python train.py --rope_base=142000.0 --qk_norm=false --tie_embeddings=false --init_std_o=0.0 --weight_decay=0.0 --grad_clip=0.5 --warmup_steps=200 --seq_len=1024
Each number is 200 + 20 x the weight over its row's rms, rounded and kept within 0 to 999. Layers, rows and columns count from 0. The size before them is the row's rms in percent of the matrix's.

# q: layer 3 attention query, 768x768, rms 0.0747, rows 531-541,595-604,658-668,722-732, columns 512-639
# k: layer 3 attention key, 192x768, rms 0.0717, rows 146-156, columns 512-639
q658,090,196,177,186,228,186,223,205,178,189,231,180,219,187,197,222,228,220,221,192,197,242,189,169,171,164,215,189,238,211,244,196,229,210,234,193,187,183,208,219,212,239,223,207,220,186,189,210,190,212,185,225,177,217,204,215,251,217,209,185,205,155,237,186,182,171,177,199,185,199,208,219,168,176,206,179,188,205,192,230,233,213,174,185,184,198,198,206,169,218,210,214,204,224,231,205,201,193,174,211,198,207,176,218,180,190,178,211,214,196,210,179,196,188,214,233,175,186,197,200,202,176,209,244,185,181,177,184,187
q722,113,195,206,203,216,227,218,195,249,216,226,198,200,207,193,225,200,212,221,186,190,183,198,191,193,196,164,179,225,217,176,202,194,219,199,189,203,189,189,197,203,236,204,210,218,243,216,233,214,207,227,232,195,178,190,229,200,179,202,189,188,219,211,186,180,216,214,211,189,193,225,179,185,215,193,251,221,205,185,197,218,187,209,217,235,189,220,192,188,208,219,178,199,227,191,183,197,205,176,222,196,220,207,217,201,189,241,215,220,191,180,208,239,186,218,223,223,241,209,210,199,216,221,205,157,217,222,168,204
k146,114,197,195,196,208,190,171,194,207,163,175,165,174,227,204,212,208,189,214,198,201,175,186,211,208,229,220,202,162,204,211,200,190,195,194,202,193,223,190,187,233,186,195,216,168,260,204,180,171,213,171,215,234,177,179,168,170,202,184,240,245,191,187,209,205,208,182,198,188,222,168,216,222,236,233,197,188,167,200,192,219,164,210,202,191,168,167,202,208,192,207,198,249,224,172,197,190,202,237,202,219,220,210,207,217,172,220,213,225,223,239,187,223,193,168,197,207,201,249,204,210,226,215,189,216,204,196,254,213
q531,123,202,213,184,238,163,193,174,202,198,224,197,182,200,184,173,218,191,211,205,217,183,192,256,233,214,218,182,211,200,204,200,208,172,184,200,179,250,179,211,200,198,203,214,198,214,191,180,220,210,200,163,214,198,169,204,206,184,201,212,184,240,240,207,209,191,237,199,171,218,227,207,197,178,217,158,202,218,160,213,205,217,235,219,179,173,192,217,179,158,223,195,130,204,184,240,223,203,196,222,203,184,230,198,241,237,192,210,204,208,162,225,195,170,194,195,178,199,186,224,185,196,194,200,218,222,178,190,191
q595,098,205,190,229,230,199,212,180,216,236,185,205,212,185,176,213,214,212,180,217,199,203,182,225,203,208,210,175,216,211,175,189,215,182,207,215,169,195,208,219,238,168,243,214,176,178,228,215,192,166,187,182,192,194,184,217,221,208,181,164,190,230,206,233,164,203,212,200,240,182,194,263,217,193,181,217,230,220,166,222,239,177,207,196,161,182,227,236,212,212,191,216,181,200,222,209,199,193,229,215,197,189,218,224,205,218,210,258,187,179,199,246,198,184,204,196,181,232,210,171,161,211,182,203,201,164,189,190,202
q659,091,180,188,210,197,200,209,161,213,218,194,185,200,244,205,223,224,206,194,188,163,195,220,171,233,226,212,198,217,209,219,158,245,206,201,186,206,187,208,187,199,219,201,165,151,184,176,202,179,179,205,196,218,183,200,204,211,179,206,176,187,214,238,203,218,155,179,201,207,202,218,194,198,213,210,228,223,217,195,217,183,176,216,211,184,197,207,206,188,199,199,234,174,199,167,181,219,240,223,175,182,199,216,196,217,197,199,191,225,198,182,201,221,169,180,225,205,186,159,211,185,225,213,258,220,183,198,197,213
q723,109,224,226,194,167,195,166,203,196,189,192,169,197,185,186,216,183,211,177,185,213,227,162,188,193,214,200,160,178,259,205,202,160,192,217,213,180,180,201,211,205,211,182,197,220,226,187,203,255,208,209,210,173,194,191,188,220,222,210,200,168,185,179,209,223,193,179,161,216,205,195,222,199,231,183,177,183,171,175,219,197,190,188,197,160,191,211,174,235,202,222,182,180,214,180,178,207,186,235,217,199,175,203,169,165,178,208,192,187,211,219,217,232,206,245,213,197,204,219,237,204,208,154,211,227,182,203,213,199
k147,114,176,211,200,174,208,210,219,204,208,198,215,212,191,198,193,194,211,242,215,217,186,236,187,226,197,181,225,192,205,213,203,182,217,213,192,220,207,214,204,201,151,202,164,156,231,253,210,202,167,225,190,207,206,188,212,178,172,209,199,172,221,210,196,172,195,185,194,221,203,206,199,199,158,202,202,202,205,179,203,201,200,199,171,216,190,215,202,206,230,189,197,213,201,215,234,173,251,213,247,202,198,164,224,197,189,217,195,207,190,216,219,184,225,200,184,174,204,193,224,205,196,204,187,176,223,178,219,190
q532,121,209,186,181,221,200,190,182,203,189,208,189,193,218,185,212,168,186,179,186,177,182,170,207,213,167,196,196,254,182,187,190,195,188,158,187,169,203,202,204,190,225,187,189,248,230,180,206,195,224,225,170,213,213,186,187,216,177,181,192,192,195,152,185,195,186,217,222,185,172,216,231,166,173,198,184,204,196,210,199,178,198,196,210,135,213,230,218,162,228,193,222,198,225,205,180,199,225,199,184,212,206,183,230,209,179,213,217,177,229,191,226,212,189,207,185,195,208,211,182,199,215,150,189,244,207,218,180,197
q596,098,169,228,195,221,191,201,215,202,199,161,182,206,178,216,201,190,193,216,227,211,222,203,173,242,187,185,186,192,171,211,230,226,216,224,197,198,203,224,207,191,215,207,167,208,205,203,220,204,239,200,214,213,188,194,200,220,185,207,227,192,214,223,166,205,201,215,160,198,205,231,179,170,192,175,204,198,181,174,198,195,206,213,166,176,227,222,213,180,214,187,156,213,243,217,234,184,179,215,221,213,172,156,187,220,212,205,211,206,200,209,224,191,192,194,207,237,211,168,160,211,207,175,176,209,197,198,187,186
q660,090,201,191,202,211,233,199,246,223,188,186,205,202,203,213,191,209,165,170,215,230,218,183,214,194,208,198,254,240,178,193,204,201,230,191,211,206,200,162,208,205,222,193,215,210,215,231,171,175,180,168,214,172,225,182,191,218,203,158,221,205,222,222,241,199,229,193,216,229,189,188,199,176,199,193,167,217,232,169,187,210,167,215,212,194,176,229,206,207,190,199,198,216,216,231,184,222,185,180,164,186,183,200,173,201,192,173,200,217,231,188,169,196,248,195,205,200,213,207,211,181,234,197,194,144,199,208,209,223
q724,112,202,224,160,186,180,209,191,177,205,241,181,250,211,171,244,189,216,192,225,216,206,205,203,164,189,172,173,171,225,191,255,217,174,189,230,237,192,181,185,229,200,215,204,244,197,200,182,213,223,210,213,194,198,175,223,185,221,197,199,218,200,226,209,197,163,179,235,219,200,187,204,210,181,182,205,214,231,194,217,205,168,227,210,177,176,184,204,201,180,212,206,171,191,199,187,196,189,176,179,196,199,196,185,163,185,206,188,211,183,251,187,201,239,197,211,193,216,210,236,180,226,206,171,205,160,199,220,194
k148,115,204,165,200,220,172,166,184,190,201,196,195,158,219,229,224,193,223,211,228,180,216,205,235,213,211,230,186,173,202,223,200,203,192,169,231,180,193,192,177,228,180,212,228,207,212,200,227,192,208,213,217,203,194,186,194,208,220,221,200,218,196,223,174,216,218,224,207,208,208,156,212,205,246,210,218,222,177,220,213,175,208,222,195,166,189,158,200,235,244,190,218,194,180,185,199,228,190,193,192,228,216,227,194,223,213,222,184,194,175,183,193,159,203,147,221,206,186,203,249,218,163,203,233,200,182,179,243,192
q533,126,226,171,195,190,174,235,188,230,233,195,203,187,211,204,188,233,208,203,209,179,212,169,190,216,194,195,210,218,203,166,185,222,180,218,240,216,177,209,198,222,179,185,203,202,182,200,188,175,205,179,170,218,195,207,205,187,230,226,198,194,203,201,201,189,201,216,230,151,218,194,187,222,217,194,202,186,185,200,132,194,213,165,216,178,193,236,210,167,221,235,203,205,175,182,170,226,202,209,179,199,178,202,169,207,184,188,185,195,231,198,217,174,186,216,196,210,186,187,185,198,175,219,199,219,221,210,198,208
q597,095,203,190,197,191,195,190,208,179,200,180,181,218,227,186,209,205,191,183,182,206,232,137,218,184,193,224,186,183,214,229,243,202,194,208,217,178,173,225,172,213,194,202,188,210,221,169,236,216,194,167,172,211,193,195,216,196,167,171,191,207,189,218,213,227,195,237,260,189,222,212,168,202,180,171,223,204,184,181,220,214,199,186,194,182,212,218,192,232,167,193,197,190,178,209,197,199,241,214,222,236,219,167,169,199,196,208,211,196,178,190,189,205,180,187,178,231,191,188,219,173,203,189,199,240,186,208,208,191
q661,089,233,197,206,226,188,218,185,172,202,184,219,202,163,193,217,152,204,187,172,177,201,229,199,189,228,221,214,199,170,156,206,169,192,188,213,188,181,230,208,206,166,181,186,216,168,213,199,167,236,208,183,199,213,202,192,198,205,182,215,198,186,213,177,218,178,194,178,163,207,177,221,208,196,199,180,182,214,193,220,255,178,166,203,216,220,209,177,210,177,211,221,213,195,172,197,192,219,217,178,202,253,179,195,197,161,242,214,171,182,225,204,221,209,176,173,178,208,178,199,183,168,181,222,180,201,182,189,210
q725,109,200,183,179,209,169,206,211,184,186,175,202,199,191,258,206,193,219,222,195,188,219,181,179,199,192,204,194,199,189,179,180,186,178,218,187,199,180,195,220,155,203,198,191,165,201,193,206,176,205,182,218,207,203,219,199,200,212,190,198,213,173,203,212,161,174,207,198,191,224,176,185,138,210,226,156,182,208,217,235,258,205,184,192,184,208,233,200,210,192,232,193,216,179,231,230,223,217,200,199,189,174,223,161,224,205,218,204,184,172,221,241,224,218,183,209,176,177,215,224,214,157,194,223,205,189,214,183,204
k149,114,163,214,229,178,183,172,187,175,175,183,188,200,197,186,209,236,210,240,213,208,221,215,248,214,172,195,200,171,213,205,251,237,212,193,236,212,204,216,197,171,209,208,238,230,199,220,188,196,170,246,184,183,185,173,187,214,186,211,213,204,194,202,232,206,189,188,231,227,210,176,209,233,198,178,210,207,185,205,219,182,208,221,191,225,224,176,213,179,218,173,180,205,208,174,225,213,227,195,211,194,190,199,184,202,203,215,229,222,190,210,180,194,187,220,206,187,188,170,199,194,208,224,209,177,172,201,208,196
q534,121,195,187,240,171,174,185,242,199,185,198,221,212,192,203,184,178,202,187,210,205,194,206,233,187,187,243,185,216,162,204,203,167,207,212,209,204,200,174,182,188,227,175,193,204,156,194,188,196,203,213,208,187,204,201,224,197,198,188,187,221,189,189,203,215,226,240,208,192,222,196,169,219,184,228,205,201,215,196,229,213,207,161,182,185,192,220,210,224,188,180,219,216,187,202,214,206,235,188,176,223,212,234,205,205,212,171,163,185,211,218,213,204,235,196,194,196,194,201,191,186,176,182,244,208,228,217,195,162
q598,104,180,216,210,174,202,219,215,235,183,214,225,197,166,192,229,187,216,195,198,239,222,212,206,180,210,232,202,205,188,194,192,195,206,229,186,210,177,162,218,214,202,201,183,164,204,201,195,166,194,164,209,196,219,233,228,219,180,224,139,232,219,211,174,196,206,209,215,199,204,172,186,210,170,206,198,183,157,214,211,170,224,189,188,194,233,186,246,211,193,186,179,226,197,197,211,244,191,201,223,230,233,233,210,217,245,163,200,216,191,154,220,176,167,219,193,207,194,197,195,218,213,214,229,196,185,195,186,185
q662,089,162,158,183,208,179,207,170,214,198,197,203,200,193,222,197,185,191,196,214,192,220,230,240,206,215,215,227,181,205,186,208,196,201,184,187,212,222,178,182,191,205,191,186,168,182,185,206,171,161,179,234,185,214,200,209,209,223,191,190,214,193,217,188,206,204,212,234,187,206,190,179,213,202,205,226,228,162,215,203,179,251,210,226,207,235,206,196,177,168,161,202,199,197,218,214,251,242,175,205,218,214,206,225,182,179,199,213,205,179,169,223,185,192,197,229,181,208,181,183,196,188,203,182,220,208,211,198,204
q726,104,200,217,200,182,206,168,200,220,170,183,211,204,234,202,188,222,194,195,163,179,176,196,223,190,182,191,182,213,186,222,194,177,209,189,178,181,204,224,193,216,194,219,179,217,191,211,209,217,199,158,240,189,179,206,240,211,207,210,222,206,208,221,186,167,168,179,198,219,227,228,208,189,199,243,178,231,237,229,191,208,197,200,238,235,181,204,210,196,232,226,200,194,225,182,193,195,203,206,219,176,207,215,194,201,224,179,212,210,172,199,168,201,182,239,208,198,191,230,219,175,186,187,215,196,214,188,184,196
k150,111,221,185,188,175,187,182,158,171,183,190,168,175,223,208,213,151,214,192,234,216,182,209,178,186,186,164,223,245,248,180,218,207,190,192,175,226,195,157,194,197,201,216,194,180,202,142,231,177,205,205,170,167,217,179,192,186,186,210,220,144,212,189,180,233,187,168,218,174,212,204,173,199,196,190,179,185,214,197,171,193,197,203,198,194,181,218,200,212,202,187,192,174,151,193,200,189,181,210,202,181,164,196,159,216,143,223,221,213,197,236,191,205,215,174,181,195,180,217,215,206,243,249,205,180,205,172,160,215
q535,120,206,192,212,197,185,228,196,192,189,195,194,233,211,190,156,224,195,192,191,216,192,190,212,216,215,213,192,212,191,160,230,181,233,252,194,212,219,187,211,197,202,214,174,190,187,207,187,240,176,217,181,216,203,186,178,177,189,218,221,191,186,214,176,182,174,211,185,196,207,217,181,236,214,204,216,202,198,183,179,198,192,218,195,208,166,179,213,218,184,238,174,191,206,193,225,204,202,205,199,172,203,197,217,165,210,172,202,210,181,198,189,213,195,177,212,205,208,201,173,176,219,185,174,144,199,205,184,218
q599,098,191,223,190,194,229,221,184,211,216,199,228,180,214,188,199,210,184,210,236,210,217,260,165,171,207,192,200,179,196,242,188,208,227,209,170,156,171,172,161,193,188,205,190,185,173,212,163,199,214,197,251,214,195,179,178,181,213,237,220,204,189,179,177,205,188,207,172,219,206,216,200,235,191,206,211,204,213,192,154,188,207,187,215,211,175,218,202,194,180,213,229,173,205,230,218,175,222,235,190,194,217,243,186,200,210,194,203,166,194,203,203,216,206,197,184,205,197,185,182,190,247,189,174,199,185,221,192,211
q663,090,211,236,203,178,183,195,177,227,224,206,206,200,205,196,198,191,186,199,224,216,188,197,176,201,185,222,169,172,206,194,248,239,195,225,206,171,182,178,211,195,176,173,190,182,187,199,218,215,233,198,201,170,207,210,208,219,210,193,151,181,194,235,194,196,195,196,188,168,184,198,178,194,221,192,213,178,222,218,185,231,213,206,200,203,189,214,193,191,202,189,168,171,207,227,211,218,171,207,190,194,191,243,218,198,213,197,170,171,204,221,189,196,195,200,253,190,223,204,214,203,212,191,203,233,223,210,207,191
q727,110,212,211,195,201,185,178,142,198,200,188,225,204,207,173,167,238,237,211,191,193,225,164,174,182,223,230,200,171,206,200,208,211,208,197,192,157,208,227,198,190,187,200,170,162,207,192,189,174,173,188,181,216,199,187,212,194,195,235,196,190,203,174,180,204,199,212,170,157,180,213,184,198,229,191,220,211,175,205,176,191,194,199,230,200,189,181,167,182,174,191,223,168,155,204,255,225,191,202,236,199,181,198,199,184,164,235,211,185,215,184,194,176,173,159,156,220,197,213,176,181,196,214,220,152,197,175,219,228
k151,110,201,171,198,185,193,174,196,215,185,191,146,188,197,205,199,220,232,166,218,216,214,223,209,189,219,171,194,196,175,191,167,180,193,231,227,204,209,241,175,205,179,202,212,211,182,210,237,169,177,166,175,208,215,196,162,195,206,167,172,206,174,189,212,196,198,137,192,203,213,255,237,186,167,181,200,186,219,222,221,209,212,177,218,197,190,215,206,202,200,174,166,214,199,192,176,179,189,186,180,201,206,190,216,210,187,187,188,219,236,225,174,223,217,203,192,190,191,198,194,225,192,204,196,181,185,189,198,189
q536,123,224,233,220,207,187,208,232,219,245,189,168,189,213,214,219,208,210,201,211,201,179,216,226,177,213,207,173,204,197,205,169,224,195,192,199,219,202,222,207,202,192,209,153,220,168,180,196,193,224,196,177,183,202,199,186,171,180,172,162,211,223,206,194,217,240,205,178,158,125,211,237,188,225,189,190,204,164,227,204,203,229,176,210,219,210,163,194,209,220,224,197,177,157,190,157,203,164,215,181,233,205,220,212,166,186,170,187,193,177,217,185,202,205,194,229,169,162,165,179,197,213,225,196,208,190,192,178,204
q600,097,203,232,207,211,213,207,195,237,175,191,182,229,207,179,179,193,196,189,192,202,185,202,220,182,186,220,165,171,235,174,167,155,189,185,199,207,217,189,187,193,240,234,210,216,213,163,278,270,197,181,215,208,218,180,202,205,241,221,223,214,203,239,199,196,232,209,208,208,195,189,206,188,215,173,187,227,189,214,206,243,196,198,214,202,206,174,216,198,174,236,215,138,178,218,204,215,192,214,203,213,224,179,186,205,204,214,227,212,197,210,230,175,171,200,236,202,179,216,195,187,201,193,204,159,181,213,211,203
q664,091,208,201,217,245,200,183,180,199,228,212,214,195,176,180,196,204,170,175,188,185,197,198,215,177,216,217,201,174,170,190,195,189,206,184,249,163,202,201,209,202,208,232,190,191,195,217,195,198,218,194,216,206,223,208,226,190,181,216,229,225,227,213,196,185,208,226,208,196,173,187,218,205,217,198,222,196,198,209,190,183,188,203,167,188,210,190,210,202,182,208,165,181,186,182,200,227,184,200,153,209,205,218,185,228,201,195,179,221,197,226,187,209,170,204,229,227,227,228,196,215,201,209,212,197,185,238,225,204
q728,112,234,182,233,201,209,193,167,217,185,187,191,184,189,208,189,204,228,226,235,186,195,179,175,204,196,161,180,204,205,184,204,213,201,185,197,164,164,223,198,203,219,218,170,186,208,185,178,205,180,189,195,185,169,212,209,188,186,206,178,191,232,229,205,186,219,200,204,179,196,134,196,172,229,205,187,230,207,204,246,195,208,210,194,230,188,236,248,202,199,190,173,203,230,198,224,214,221,217,198,184,189,158,220,192,210,153,196,207,168,214,219,183,214,251,203,178,213,183,177,215,198,180,179,196,192,191,235,215
k152,115,205,186,205,171,188,213,219,175,200,219,186,205,158,173,199,180,194,191,189,152,239,215,183,187,190,182,227,192,200,188,197,164,166,209,225,209,206,156,205,214,160,177,212,191,213,194,235,205,193,197,192,196,218,205,160,198,228,222,196,191,180,214,188,194,153,216,243,228,172,195,170,227,194,212,187,185,173,188,210,229,165,226,205,174,210,197,210,213,194,162,231,223,182,194,207,171,209,231,212,209,216,211,221,198,211,225,204,209,212,196,176,240,194,187,196,199,181,187,236,209,202,194,233,192,219,170,190,191
q537,123,207,180,178,227,226,194,191,199,184,227,186,205,190,171,183,189,212,199,196,238,186,184,204,219,173,197,205,184,189,201,225,208,196,213,160,232,197,213,188,207,189,188,168,211,195,226,154,227,200,200,177,168,185,181,195,217,192,191,205,211,215,224,177,157,185,185,199,175,178,191,207,204,204,201,171,200,211,215,217,225,165,202,213,216,207,215,191,199,232,203,161,227,176,162,185,216,203,187,218,209,239,224,203,176,204,223,214,174,157,185,186,196,186,205,181,203,187,210,228,155,231,212,201,151,215,184,200,199
q601,096,235,212,219,230,218,177,210,204,190,217,221,183,188,186,197,172,179,213,211,212,183,174,185,187,167,216,200,249,210,224,171,229,209,226,209,205,198,203,185,199,178,211,202,247,210,238,200,201,170,194,194,194,220,181,219,194,197,202,210,200,190,201,212,177,217,209,197,189,226,210,177,239,183,191,219,197,170,248,207,202,266,222,207,227,217,220,228,213,201,217,205,223,178,191,195,200,221,193,183,236,194,196,184,205,210,213,200,173,179,189,195,210,214,180,181,187,212,204,223,214,198,203,222,238,193,158,225,164
q665,085,216,211,170,227,237,216,212,226,190,183,194,207,211,195,163,187,225,165,179,192,183,195,233,199,205,183,209,192,171,182,220,209,203,226,186,161,208,201,220,212,188,180,166,193,209,208,231,199,196,184,199,193,193,220,161,182,196,217,194,208,182,212,191,216,199,191,209,224,195,169,212,186,199,215,160,196,201,175,228,196,192,182,164,184,223,204,206,205,219,220,188,197,226,224,194,227,180,186,212,209,212,187,207,173,176,204,205,209,191,207,194,211,215,211,184,210,226,247,217,197,178,220,205,202,186,214,191,204
q729,110,194,167,180,193,195,183,164,164,184,187,196,206,214,227,196,188,227,206,194,191,219,192,239,166,218,260,196,183,182,182,246,199,176,175,200,149,186,196,157,238,234,189,209,206,192,199,251,220,184,204,196,168,187,212,173,224,210,192,197,206,186,209,237,219,188,190,220,194,201,214,194,177,218,198,221,161,193,192,202,209,190,177,201,208,200,201,189,200,193,200,256,218,222,225,210,198,197,177,183,201,192,213,225,201,216,182,197,207,176,169,198,202,178,176,217,213,202,201,209,199,199,190,192,239,181,215,186,180
k153,112,236,224,196,197,203,195,218,197,249,213,204,194,202,215,183,218,187,199,189,211,237,195,199,209,217,211,207,181,206,218,194,165,205,175,185,191,208,177,222,225,212,223,236,225,223,208,183,175,208,164,246,193,197,214,192,213,231,202,172,214,200,185,206,201,208,206,179,200,185,225,213,196,224,214,208,189,216,207,177,223,192,198,205,195,164,217,149,203,181,159,175,160,209,222,217,198,193,207,197,187,230,192,206,194,222,183,203,197,183,211,200,208,202,217,218,222,180,200,163,205,203,207,215,213,166,174,185,219
q538,121,190,199,222,225,226,216,173,209,182,222,228,213,209,162,210,206,190,218,194,174,192,232,224,182,191,205,189,187,208,223,204,191,168,184,189,196,217,207,209,199,227,240,183,187,211,178,190,191,217,219,187,201,211,215,215,227,207,175,223,199,214,207,179,201,175,204,194,211,226,197,212,211,251,201,197,193,214,182,213,197,170,218,199,172,220,204,195,169,202,216,196,215,232,235,191,214,192,178,200,199,201,188,231,238,170,223,160,200,202,175,205,180,207,200,236,209,178,216,242,213,221,168,169,166,182,201,184,168
q602,095,195,214,218,235,162,197,230,217,195,216,203,198,184,225,227,208,189,210,199,203,189,203,210,227,217,204,166,214,226,190,149,220,183,174,220,196,215,211,218,172,200,225,229,180,183,197,190,156,204,204,216,207,221,190,216,250,237,228,191,226,204,185,169,216,198,234,240,227,218,206,214,174,204,178,194,170,193,206,196,186,219,224,202,183,185,203,224,221,221,210,204,168,207,220,182,212,160,217,208,193,216,186,204,199,243,217,171,202,185,188,168,187,197,171,193,201,195,221,228,185,179,216,187,181,178,193,211,202
q666,092,198,200,201,204,209,184,208,234,189,181,189,205,204,207,231,194,183,195,198,178,190,188,229,173,214,194,187,216,193,216,194,214,212,210,154,213,192,212,204,216,181,176,242,188,191,180,194,234,193,192,204,192,201,185,206,258,221,225,186,207,166,214,189,192,204,252,205,217,177,227,213,214,221,190,193,206,189,221,206,171,204,206,187,198,223,193,173,183,195,213,206,194,197,180,202,202,187,228,191,229,204,201,208,173,185,228,209,185,212,149,192,181,217,195,221,211,227,204,209,231,218,224,210,170,173,188,177,197
q730,111,224,215,209,217,172,224,202,234,203,218,207,235,170,169,204,190,200,245,196,231,219,189,239,204,208,184,179,172,193,207,216,229,180,201,209,233,183,195,158,198,181,173,224,182,192,219,247,174,235,232,225,222,203,170,164,242,158,187,185,196,175,205,235,213,196,179,206,223,145,218,229,226,192,181,171,209,204,148,240,189,202,201,202,204,219,198,210,191,223,228,213,186,244,179,149,227,219,224,219,260,187,169,183,188,194,196,198,177,217,213,171,195,223,204,190,187,205,222,186,179,201,212,176,202,179,228,199,210
k154,111,230,220,171,187,241,164,192,162,226,215,218,161,212,201,216,209,230,177,180,214,191,148,178,212,172,176,234,196,205,199,225,181,224,225,195,177,197,217,207,200,212,181,216,215,186,177,193,207,189,231,232,241,222,165,198,185,185,205,199,225,203,222,214,159,200,178,190,162,198,223,181,175,217,204,207,234,211,217,187,182,176,229,209,167,207,180,208,202,234,159,226,196,211,204,219,214,212,213,207,189,174,213,164,194,186,210,212,201,181,233,207,208,157,205,194,237,183,202,153,193,210,182,224,201,216,184,226,201
q539,120,234,165,234,186,157,198,215,194,189,198,182,210,236,177,205,209,187,222,197,223,180,173,213,220,192,190,205,201,212,171,207,221,213,184,196,202,194,191,235,236,207,184,173,169,210,172,226,201,197,234,131,196,180,227,210,203,212,192,166,195,229,180,180,232,190,218,203,192,221,180,211,208,178,195,195,213,202,185,203,197,150,196,166,181,201,224,219,207,195,222,196,204,194,214,213,190,187,215,210,171,185,165,208,196,173,204,176,228,217,156,187,189,215,254,192,185,194,222,214,217,215,166,209,178,198,198,190,203
q603,097,196,219,208,191,196,217,174,181,190,207,239,190,174,158,187,199,195,231,214,165,218,162,206,200,224,218,142,159,213,196,235,213,199,176,207,184,213,159,204,196,189,169,213,243,186,214,196,209,205,192,154,211,170,205,226,213,202,212,189,201,206,217,196,178,202,159,214,223,193,232,188,211,205,228,202,180,246,224,187,189,202,215,193,220,178,175,202,217,173,207,216,192,180,184,177,223,214,175,189,205,217,222,169,210,202,191,186,230,209,220,181,185,199,231,210,168,193,167,200,227,198,198,189,218,186,184,166,165
q667,088,174,227,183,187,220,200,191,165,215,193,167,185,247,195,228,214,177,199,176,212,245,189,196,186,210,200,192,181,213,218,210,187,218,214,188,242,210,202,197,195,162,204,204,204,202,209,183,201,183,190,179,200,167,171,217,167,172,188,204,220,181,197,233,186,188,202,214,201,178,219,196,214,197,221,205,163,205,197,207,198,216,207,185,189,217,214,189,213,217,175,206,187,209,163,225,200,189,205,222,222,189,170,198,178,215,204,170,231,179,184,195,206,216,195,192,194,214,169,173,212,213,171,210,198,172,170,218,210
q731,113,216,204,188,213,179,204,226,212,155,222,231,187,222,186,220,245,200,234,198,220,226,166,208,196,202,201,195,204,208,232,180,192,156,195,221,220,193,183,157,232,185,222,215,183,228,214,200,223,174,211,201,202,218,234,219,199,208,173,200,199,202,207,204,217,212,222,190,193,201,196,193,204,190,199,215,213,171,181,183,214,190,172,221,181,215,200,236,172,173,205,199,257,181,229,184,208,215,197,220,201,215,211,168,208,192,142,179,185,223,186,184,188,217,196,212,234,160,172,199,194,225,184,169,203,215,221,225,204
k155,111,181,186,179,210,214,233,179,240,225,173,215,231,189,202,202,165,191,165,195,227,161,180,201,206,217,155,201,182,185,174,189,196,201,197,201,174,220,210,206,212,200,217,207,235,170,219,183,183,175,207,237,210,207,197,213,198,190,203,173,189,200,229,178,192,210,208,194,211,182,197,197,200,214,178,222,237,184,238,194,182,196,238,203,228,198,263,173,178,203,215,193,197,190,208,216,208,200,198,153,203,215,182,217,218,220,209,216,212,178,193,195,188,174,197,192,182,182,229,187,213,210,180,175,211,195,190,205,204
q540,125,174,218,213,209,200,178,204,176,235,197,197,199,195,210,179,200,210,189,228,182,197,223,181,202,201,231,195,187,179,242,166,194,226,197,198,212,200,190,198,183,198,212,192,219,197,183,197,164,191,204,215,204,190,173,156,179,193,215,227,255,199,187,187,179,185,183,218,218,198,205,188,205,183,206,232,197,188,204,194,230,200,205,204,197,226,219,200,207,193,225,185,198,211,213,204,209,180,190,212,206,229,203,199,229,234,246,176,231,214,229,196,190,211,205,233,212,225,182,217,216,201,219,231,190,210,238,204,173
q604,094,222,228,160,164,220,214,185,199,196,190,207,206,169,203,196,192,190,196,184,215,215,213,189,234,246,205,193,213,199,196,235,212,211,211,213,195,220,200,209,214,229,185,164,223,215,218,198,193,217,231,197,171,195,191,200,222,223,205,204,159,167,184,171,195,216,199,184,215,232,206,233,202,164,205,187,185,179,196,152,215,227,210,198,229,177,170,198,178,218,216,211,207,211,205,216,243,193,181,213,188,170,228,205,165,226,203,156,214,196,174,197,231,207,222,181,223,231,199,195,177,213,209,210,225,213,237,193,210
q668,090,190,163,200,216,191,211,184,230,223,182,175,157,192,191,232,198,224,217,181,194,231,224,176,176,208,185,198,237,214,144,241,207,189,180,217,171,194,215,197,220,198,209,178,198,204,186,199,175,181,237,194,214,191,227,189,190,170,215,199,197,203,202,230,171,174,250,205,200,179,177,184,190,188,226,208,183,196,195,200,209,209,221,193,204,225,226,185,196,201,210,206,231,212,216,207,230,167,165,185,207,190,215,239,195,199,203,197,201,178,188,171,198,220,170,175,209,183,202,207,175,186,194,139,236,183,169,232,214
q732,111,188,213,242,193,203,212,217,238,246,187,205,196,204,205,177,228,201,205,180,222,179,220,217,222,223,191,192,203,203,201,176,201,209,235,187,207,187,198,243,186,177,219,203,155,192,160,209,222,218,210,197,200,206,179,207,192,139,233,200,234,198,207,194,215,204,179,219,184,226,193,204,198,224,196,188,216,205,202,185,155,214,171,175,226,208,184,169,214,162,222,223,208,227,190,186,204,170,250,217,215,204,163,172,231,156,219,213,221,187,187,232,197,216,176,192,242,217,204,231,230,167,158,233,199,154,232,220,213
k156,115,209,193,223,158,197,198,194,159,193,195,199,188,197,204,161,197,208,186,218,141,199,212,214,190,178,195,201,151,226,225,192,191,221,194,173,185,205,182,205,196,210,188,222,179,198,247,171,189,216,196,207,211,179,196,210,202,205,197,208,186,225,210,206,214,200,166,190,206,233,213,187,202,207,168,241,242,186,168,187,221,172,192,212,176,222,229,174,185,185,209,163,218,192,173,197,178,192,212,209,215,180,232,205,222,201,195,217,190,223,187,234,182,190,204,209,197,255,190,211,178,220,217,204,189,206,204,206,218
q541,114,210,223,218,177,198,180,224,200,216,225,182,203,199,204,200,262,174,222,188,235,187,216,185,219,174,188,215,212,211,190,230,237,194,170,213,213,184,216,205,194,185,174,214,183,201,205,227,180,218,186,202,163,206,194,182,195,242,217,212,159,202,168,158,191,216,189,232,180,186,218,188,193,181,201,161,177,213,182,176,169,205,235,222,211,222,203,204,192,189,196,210,216,222,184,224,208,217,187,212,202,169,189,204,182,197,210,205,172,193,247,178,205,199,205,169,236,207,209,185,210,235,186,198,191,204,213,192,158